python train.py --d_model=256 --n_kv_head=1 --d_mlp=1024 --activation="gelu" --attn_scale=0.0884 --init_std_down=0.0 --warmup_steps=200 --seq_len=256 --doc_mask=false --steps=8365
Each number is 128 + 32 x the weight over its row's rms, rounded and kept within 0 to 255. Layers, rows and columns count from 0. The size above them is the row's rms in percent of the matrix's.

# layer 7 MLP down (transposed), 1024x256, rms 0.172, rows 743-767, columns 192-255
size [ 98  87  96  95 101  95  94 100 104  98  90  88  94 103 108 104 101  97 104 105  86  95 102 101 104]
[[127 145 117 161 123  90 171 152 129 166  79 180 135 113  67 127  98 101 166 173 109  99 133 123 126 127 110 119 104 129  76  67 120 123 144 153 147 140 127 154 130 133 138 131 139 107 172 104 113 129  79 111  75 149 165 194 139 113 139 168 110 144 115 127]
 [ 97 148 168 131 112 151 175 125 175 137 133  83 129 127 148 118 153 107  82  66 119  58 136 110 121 176 106 137  85 107 113 150 172 175  71 113 140 144  78 101 117  89 111 105 103 109 188 124 113  99 151  76  79 101 137 116 131 104 112  74 165 160 132 133]
 [165 137 121 186 106 196  92 101 142 157 138 103 116 118 171 118  86 198 140  79 144 150 103 117 119 142 113  96 116 185  80 100 124  95 155 106 126 103 114 150 154 133 113  86 147 103 153 137 140 120 152 118 135 167 140  89 153 164 104 131 119 103 165 129]
 [117  95 123 150 123 163 104 115 107  89 122  98 198 145 107  90 204 185 184 139 116 172 138 170 161 157 108 135 156 123 131 133 141 160  96 115  90 142 128 115 116 151 144 135 107 137 143 138  86 103  52 130 140 104 116 152 117 148 170 176 158 153 178 147]
 [126 123 139 145  96  91 186 153 154 118  97 158 146 139 135 103  97 115 110 137 121 122 210 130  89  69 115 109 145 115 149 127 149  93  87 142 171 163 117 120 141  89 103 145 142 129 179 107 156  81 153 115 147 181 104 157 164 174 104 149 187 116 115 118]
 [ 50  82 156 115 148 110 134 125  84 188 128 160 153 158 127 111 124 137 115  91  62 145 111 113 132 110  75 173 132 164 132 155 116 116 121 121 223 111 111 131 100  96 108 139  58 145 132 179 101 151 104 176 143  93 176 151 216 187  63  65 129 100 133 159]
 [ 90 102 102 167  83  97 119 113 107 165 142 113 174 161 129  68 112  97 183 111 134 171 136 137 128 108 136 141 141  94 191 103 135 100 163  80 148 171 148 110 108 150 117 130 125 138  83 161 180  89 151 161 123 131 138 127 120 160 121  74 135 109 161 118]
 [108 123 129 192 130 101 138  95 134 158 136 105 136 111  54 134 167  70 168 100  74 143 178 120 117  75 148  59 127 142 140 134 146 184  50  63 125  69 130  40 139 143 134  66 126 118 178 187 142 149 192 121 164 105 143 127 104  93 134 117 111 107  99  83]
 [ 97 112 125 159 102 106 154 138  77 106 139 181  90 143 129 143 152  95 133 169 148 112 115 143 128  96 171 142 105 108 156 130 131 109 150 113  94 112 144 117 174 136 152  85 125 164  81  95 168 104 109 181 121  97 141 180 118 139 132 146 136 142 137 122]
 [ 81 106 115 160 119 118 114 120 132  97 167  43 163 168 143  83 162 106 118 168  78  96 117 111 127 137 131 139 165 155 114 103 152 148  86 201 152 147 128  76 129 196 130  75 122 118 173  90 113  75 132 143 160 148 114 149 160 179 146 145  99 120 154  87]
 [127 117 136 160 121 173 151 139 113 125 123  98 100 110 117 112 100 123 133 130  68 145 113 170 137 136 145 168 104 163 135 166 157 146 169 101 162 129 146 167 198 100  83 170  79 129  98 126 109  85 137 157 150 122 169 167 101 147 109 191 102  84  32 130]
 [152 111  73 101 104 111 117  91 202 164 123 133  59 106 158 134 134 161  80 105 134  89 128 184 143 131 158 100 215  89 136 110 220 110 112 151 142 148 152 168 155 114 109 166 142  78 180  83  73 183 136 133 124 121  94 179 126 168 176 154 130 131 109  95]
 [ 85 109  99 161 115 118 131 190 176 118 131 190 157 115 126 117  67 129  69  95  64 184 143 157  84 108 152  61 168 101 144 105 122 121 103 121 151 135 143  97 147 155 159  69 108 100 149 111 129 127 146  89 103 126 108 117  89 156 122 151 161 141 142 144]
 [ 68 116  82  92 154 105 112 127 113  81 126 133 104 109 142 120  93 129  89 153 153 166 111 119 142 117 119 105 139 176 147 113 140 161 128 111 115 206  76 154 126 150 151 157 113 109 157 155 151 117 174 193 166 118 127 156 182 105  78 109 173  89 178  48]
 [101  88  98 102 197 119 101 143  93  83  89 175 144 142 169 121 164  64 138 175 139 121 111  82 118 108 152 101 109  74 143 128 146 113 184 134  89 147 143 114 115 158 170 121 130 184 143  87 120 119 108 130 133 173 145 115 110 107 102 135 148 118  96 188]
 [111  76 114  96 125 121 129 111 167 138 101 127 165 131  72  67 111  90 136 118 113 140  95  76 166  59  98 155 154 113  87 170  95 138  87 100 186 137 134  66 104  78 113  91 127 124  91 136  85 148 145 101  68  90  38  88  83 109 210  83 177 103 135 143]
 [121 101 180 142 159 115 159 184  99 102 123 177 150 114  67 117  86 118 102 144 186 136 121 102 117 114 155 194  80 131 172 112 137  98 100  89 115  82 121 120 110 109  96 161 173  87  44  93 207 150 161 150 109 108 135 167 139 145  73 165 113 106 124  94]
 [ 98 112 106 121 133 137 168 189 128 105 150 151 187  61 100 186 115 138 115 138 113 172 174 105 145 170 117 172  63 137  58 127 104 193 110 133 143 127 140  68 136 120 118 127 140 150 167 124 130 167 144 159 170 113 112  89  81 119 178 142 207 176 117  99]
 [ 60 129 171 111 128 192 170 154  97 104  98 173 177 108  94  97  92 132 113 145 174  75 120 126 118 155 148 130 145 109 134 135 156  71  90 190 100 108 104  99 107  59  88 223  95 166 117 121 144  66 140  76 110 149 140 162 129 203 121 112 162 155 149 137]
 [155 145 135 173 123  57 136  91 136 114 120  99 116  93 193  98 144  98 160 131 114 120 146 122 192 102 138 139 107 144 193 116 117 141  96 116  93 100 151 136 139 161 157 145 119 133 141  42 151 112 171 118 133  68 161 145 138 145 157  79  99  93 132 107]
 [155 165 133  48 120 129 128 142 129 139 133  96 123 180 175 168 120  97  92 127 121 139 140 123 161 114 118  67 151 128 146 126  53 104 146 108 168  98 145 156 228  74 118 137 119  71 123 151 193  98 172 165 130 150 112 163 103 124 126 112 106  51 132 199]
 [171 165 127 135 126  97 103 148 117 123 114 167 144 124 154 112 152  24 121 133 127 151 161 107 163 129 155 172 104 139 134 124 113 186 105 107  65  94  92 151 194  70  89  90 122 145 102 160 135 108 143 158 113 192 131  67 134 150  95 146 144  93 131 166]
 [125 103 107  85 131 177 182  86 140 132  78 184 159 142 147  97 120 168  63 118 134 149 154 128 140 128 140 168 124 193 141 155 167  93 138 142 117  82  81 120  91 141 151 106 158 142 133 120 148 118 113 176 142 173 130 114 121 138 139  98 112  91 145 166]
 [163 180 156 135 101 104 117 121  93 169 114 123 101 136 128 123 137 132 131 140 185 164 127 132 118 128 134 105  68 158  69  64 146  60 146 150  75  79 115 170 141 105 146 146 140  79 137 140 146 108 138 150 145 135 105 158 132 136  75 163 100 107 116 100]
 [119 130  79 186  91  75 181 117 126 128 106 151 112 156 143 137 150 114 159 124 118  73 153 116 170 100 117 113 138 118 162 100 151 155  85 125 136 117 124 146 111 169 128  52  99 138 118 126 136 133 110 186 100 134  74  83 115  73 147 181 131  62 133 131]]
# layer 7 MLP up, 1024x256, rms 0.174, rows 744-767, columns 192-255
size [101 104  98  99  89 100 101 100  96  95 100  96  98 104  92  99 104 102 106  93  97  98  96 103]
[[119 125 104 104 153 119  99 125 132 110 129 162  98 158  97 148  83 153 150 196 134 195 142 170 176 101 153 106 148 150 183  91 179  93 137 162 152  80 137 191 185 179 199 147 156 154 132 143 167 120 102 157 146 172 133 124  68 136 150 172 154  76 111 125]
 [105  96 200 118 122 141 163 112 120  88  93 127 137 168 135 124 105  63 133 158  62 111  89 127 132  78  41 154 107 127 134 193 114  92 139 195 165 205 125 105 162 111 109 117 118 179  87  84 126 120 130 151 130 105 115 181 154 120 131 100 125 151 148 114]
 [116 133  98  88 187  72  71 105 134 116  81 164  98 165  88 141 134 105 126 128 118  97  85  86 133 123 144 147 157 138 141 115 129 121 148 106 108 110 145 100 146 142 184 127 149 168 131 161 156 107 142 170  84 147 124 143 133 112  96  51 139 139  76 128]
 [155 118 115 199 155 147 180  79  92 132 102 114 142 103 113 148 102 165 124  83 138  93  99 139 113  96 169 106 122 114 136 141  75  91 124 147 149 175 111 135 117  92 145 146 123 151 140 143  80 138 109 126 101 130 117 137 155 147 106 182 136 133 128  53]
 [113 129 118 107 126 205 105 114 148 156 104 132 146  95  61 156 101 149 121 148 174 154 106 108 161  99 104 146  96 105 109 144  78 131  95 108 163 118 112 110 103  35 128 147 139 133 133 154 114 103  87 151 110 106 112 143 203 155 118 111 141 239 159 113]
 [158 102 111 132 130 135 102  89 193 127 115 102 118 110 140 137 145 195  71 137 114 155 104 124 137 121 136 137 126 143  67 104 104 113 159 129 133 137 158 202 141 103 181 158 150 130 138  65 122 151 142 164 146 116 121 131 196 102 154 156 100 183  89 160]
 [ 76  79 182 147 129 110 119 114 129  91 154 179 153 166 122 164  93 129 100 143  93  69 136 134  77 171 164 141  70 174 166 123 140 126 155 143 116 103 180 122 186 103 146 130  84 112 159 125 117  93 162 122 170 105  99 152 173 100 141  82 143 145 114 102]
 [186 171 133  90 135  88 134 147  59 109 116 106  83 134 163  98 160 112 189 156  86 111 118 114 122 124 118 176  98  97 174 160  95 128 204 160 173 103 113 128 141 165 130 173 108 152 139 156 145  81 177 113 175 156 124  91 110 173  77 132 179 122  83 164]
 [105 135 124  92  88 140 164 133 142 130 144 152 109  50 159 177 139 115 114 126 169 186 170 140 118 161 164 141 104  73  88 162 118 118 139  97  91 152  92 175 128 178 130 129  86  92 172 109 142 144  98  63 129  81 107 109 111 132 134 109 121 157 109  98]
 [ 98 168 130 121 205 109 122 150 156  61 151 143 225 110  86 122 156 149 124 159 160  83 161 169 120 153  98 131 146 110 136 152 100 133 162 142 111 143 108 154 108 149  96 109 108 122 163 174  92 114 141 117 142 148  82 192 109 138  74 129 114 166 129  76]
 [118 109 112 138 121 127 164 121 149 113 147 124 160  85 140 161 145  93  90 133  62 127 175 110 121  92  62 113  85 152  59 143 140 121 135 134 129 103 132 110 139 133 106  46 128 166  60 134  88  84 187 154 129 152 142 104 153 118 118 148 149  98 139 146]
 [157 122 161 126  88 106 140 105 116 136 106 123 144  67 130  89 214 160 136 100 151 172 172 148 110 131  92 172 142 150 124 161 111 136 139 170 135 132  80 175 101 149  81 199 140 145 100  49 120 115  83 147 112 143 156  84 127 105 162 156 118 124 127 149]
 [139  79  97 159 103 148 115 105 134 151 194 132 125 104  85 129 127 107 163 211 160  83 106 168 107 143 136  80 162 110 139 185 157 140 136 101  69 109  50 126 112 156 147 134 125  99 155  92 140  92  90 138  68 133 110 120 110 142 123 115 111 126 110 113]
 [ 89 105 100 102  98 179  85 165 121 175 167 171 143 144 111 105 135 118 128 106  72  82 162 107 116 173  65 152 145 115 143  88 109 104  94 104 153 148 191 184  92 130 129 163  86  71 112  79  85  77 142  74 132 142 107  87  91 115 153 129 122 107 111 122]
 [ 98 123 146 149 160 171 108  96 135 154  77 154 161 102 183  66  62 153 170 164 141 139  76 115 137 167  76 164  91  89 133 178 160 105 143 187 141  80 157 125 140 109  96  83  93 104 100 162 152  88 155 125  96  85 129 115 132 110 146 161 121  78 178 179]
 [108 161 132  83 181 112 189 109 135  85  90 123 153 115 132 138  64 122  95 126 126 176 158 154 144  97  99 125 150 129 109 180 118 175 100 148  92 154  91 133 154 112 164  87  90 100 145 147  96 140 124 118  52  91 149 110  92 115 175  93  93 145  98 117]
 [116  91 136  90 111 128 174 125 119 146 165  76  73  90 201 154 133 146 128  97 155  88 162 107  85 129 132 139 134 103 184 148 114 107  83 156 100 151 114 193 145 144 151 125 137 149  99 140 149 135  94 142 108 116 103  65 112 116  83 113 193 133 128 134]
 [145 142 153 159 198  86 129 122  99 179 106 171  63 107 219 189 139  98 132 155 107 117 115 158 105 143 101 108 165 202 150 128 120  79 163 139 154  97 113 135 107 127 151  88 108 102 118 119 152  95 101 137 159 117 174 123 182 130 121 122 145  84 122 111]
 [179  96 110 130 156 152 145  86  97  53  78 134 146 144  98 138 148 197 141 113 134  84 175 150  99 148  91 132 136 158 131 115 148 126 159 152  92 179 102 123 111 130 125 104 179 134 129  82 189 105 183 117 135 115 109 108 136 114 143 136 131 125 105 163]
 [ 97  93 125 118 199 175 133 144 107 160 132 191  99  98 105 197 159 131 110  81 133 137 160 124 110  74 146 121 109 159  99 116 176 118 104 169 146 143 159 129 116 140 170 108 135 157 101 125 117 159 109  92  70 156 122 137  82  99  71 131 164 178 104 116]
 [134 143 109 142 155 140  82 111 134 109 131  78 118  61 141 140  71 109 141  93 208 164 132 112  54 112 168 111 107 139 113 155 163 138  89  78 107 172 127 155 147 136 152 170 184  69 153  91  56 164 133 120 119 161 125 166 123 137  92 120 169 113 103 127]
 [106  79 166 129 122 130  85 155 174 160  96 149  97  94 105 130  86 166 160 125 107  81 116 155 116 130 124  88 138  81 105 155  64 115  99 128 152  92  77 214 119 188 122 142 138 107 142 106 167 116 102 170 133 127 174 111 136  47 155 105 220 132  98 112]
 [144  95 131 112 140 144 129 161 140 110 176 167 138 167 114 178 109  73 112 124 114 137 111  53 121 179 178 143  76 131  83  80 122 185 164  65 104 165 124  89 162 133 138 149 120 129  96 112 140  94 106 161 140 137 118 146 141 162  99 135 133 152  82 152]
 [169  55 113 147 121 169 200 105 228  84 171 181  94 131 151 169 138 136 154 143  76 134 193 155 157  92 119  93 134 121 185 179 129  80 154 134 150  68  81 142 169  82  71 157 142 154 123 174 115 105 116 109  51 118 115 106 110 121 163 133 112 123 121 175]]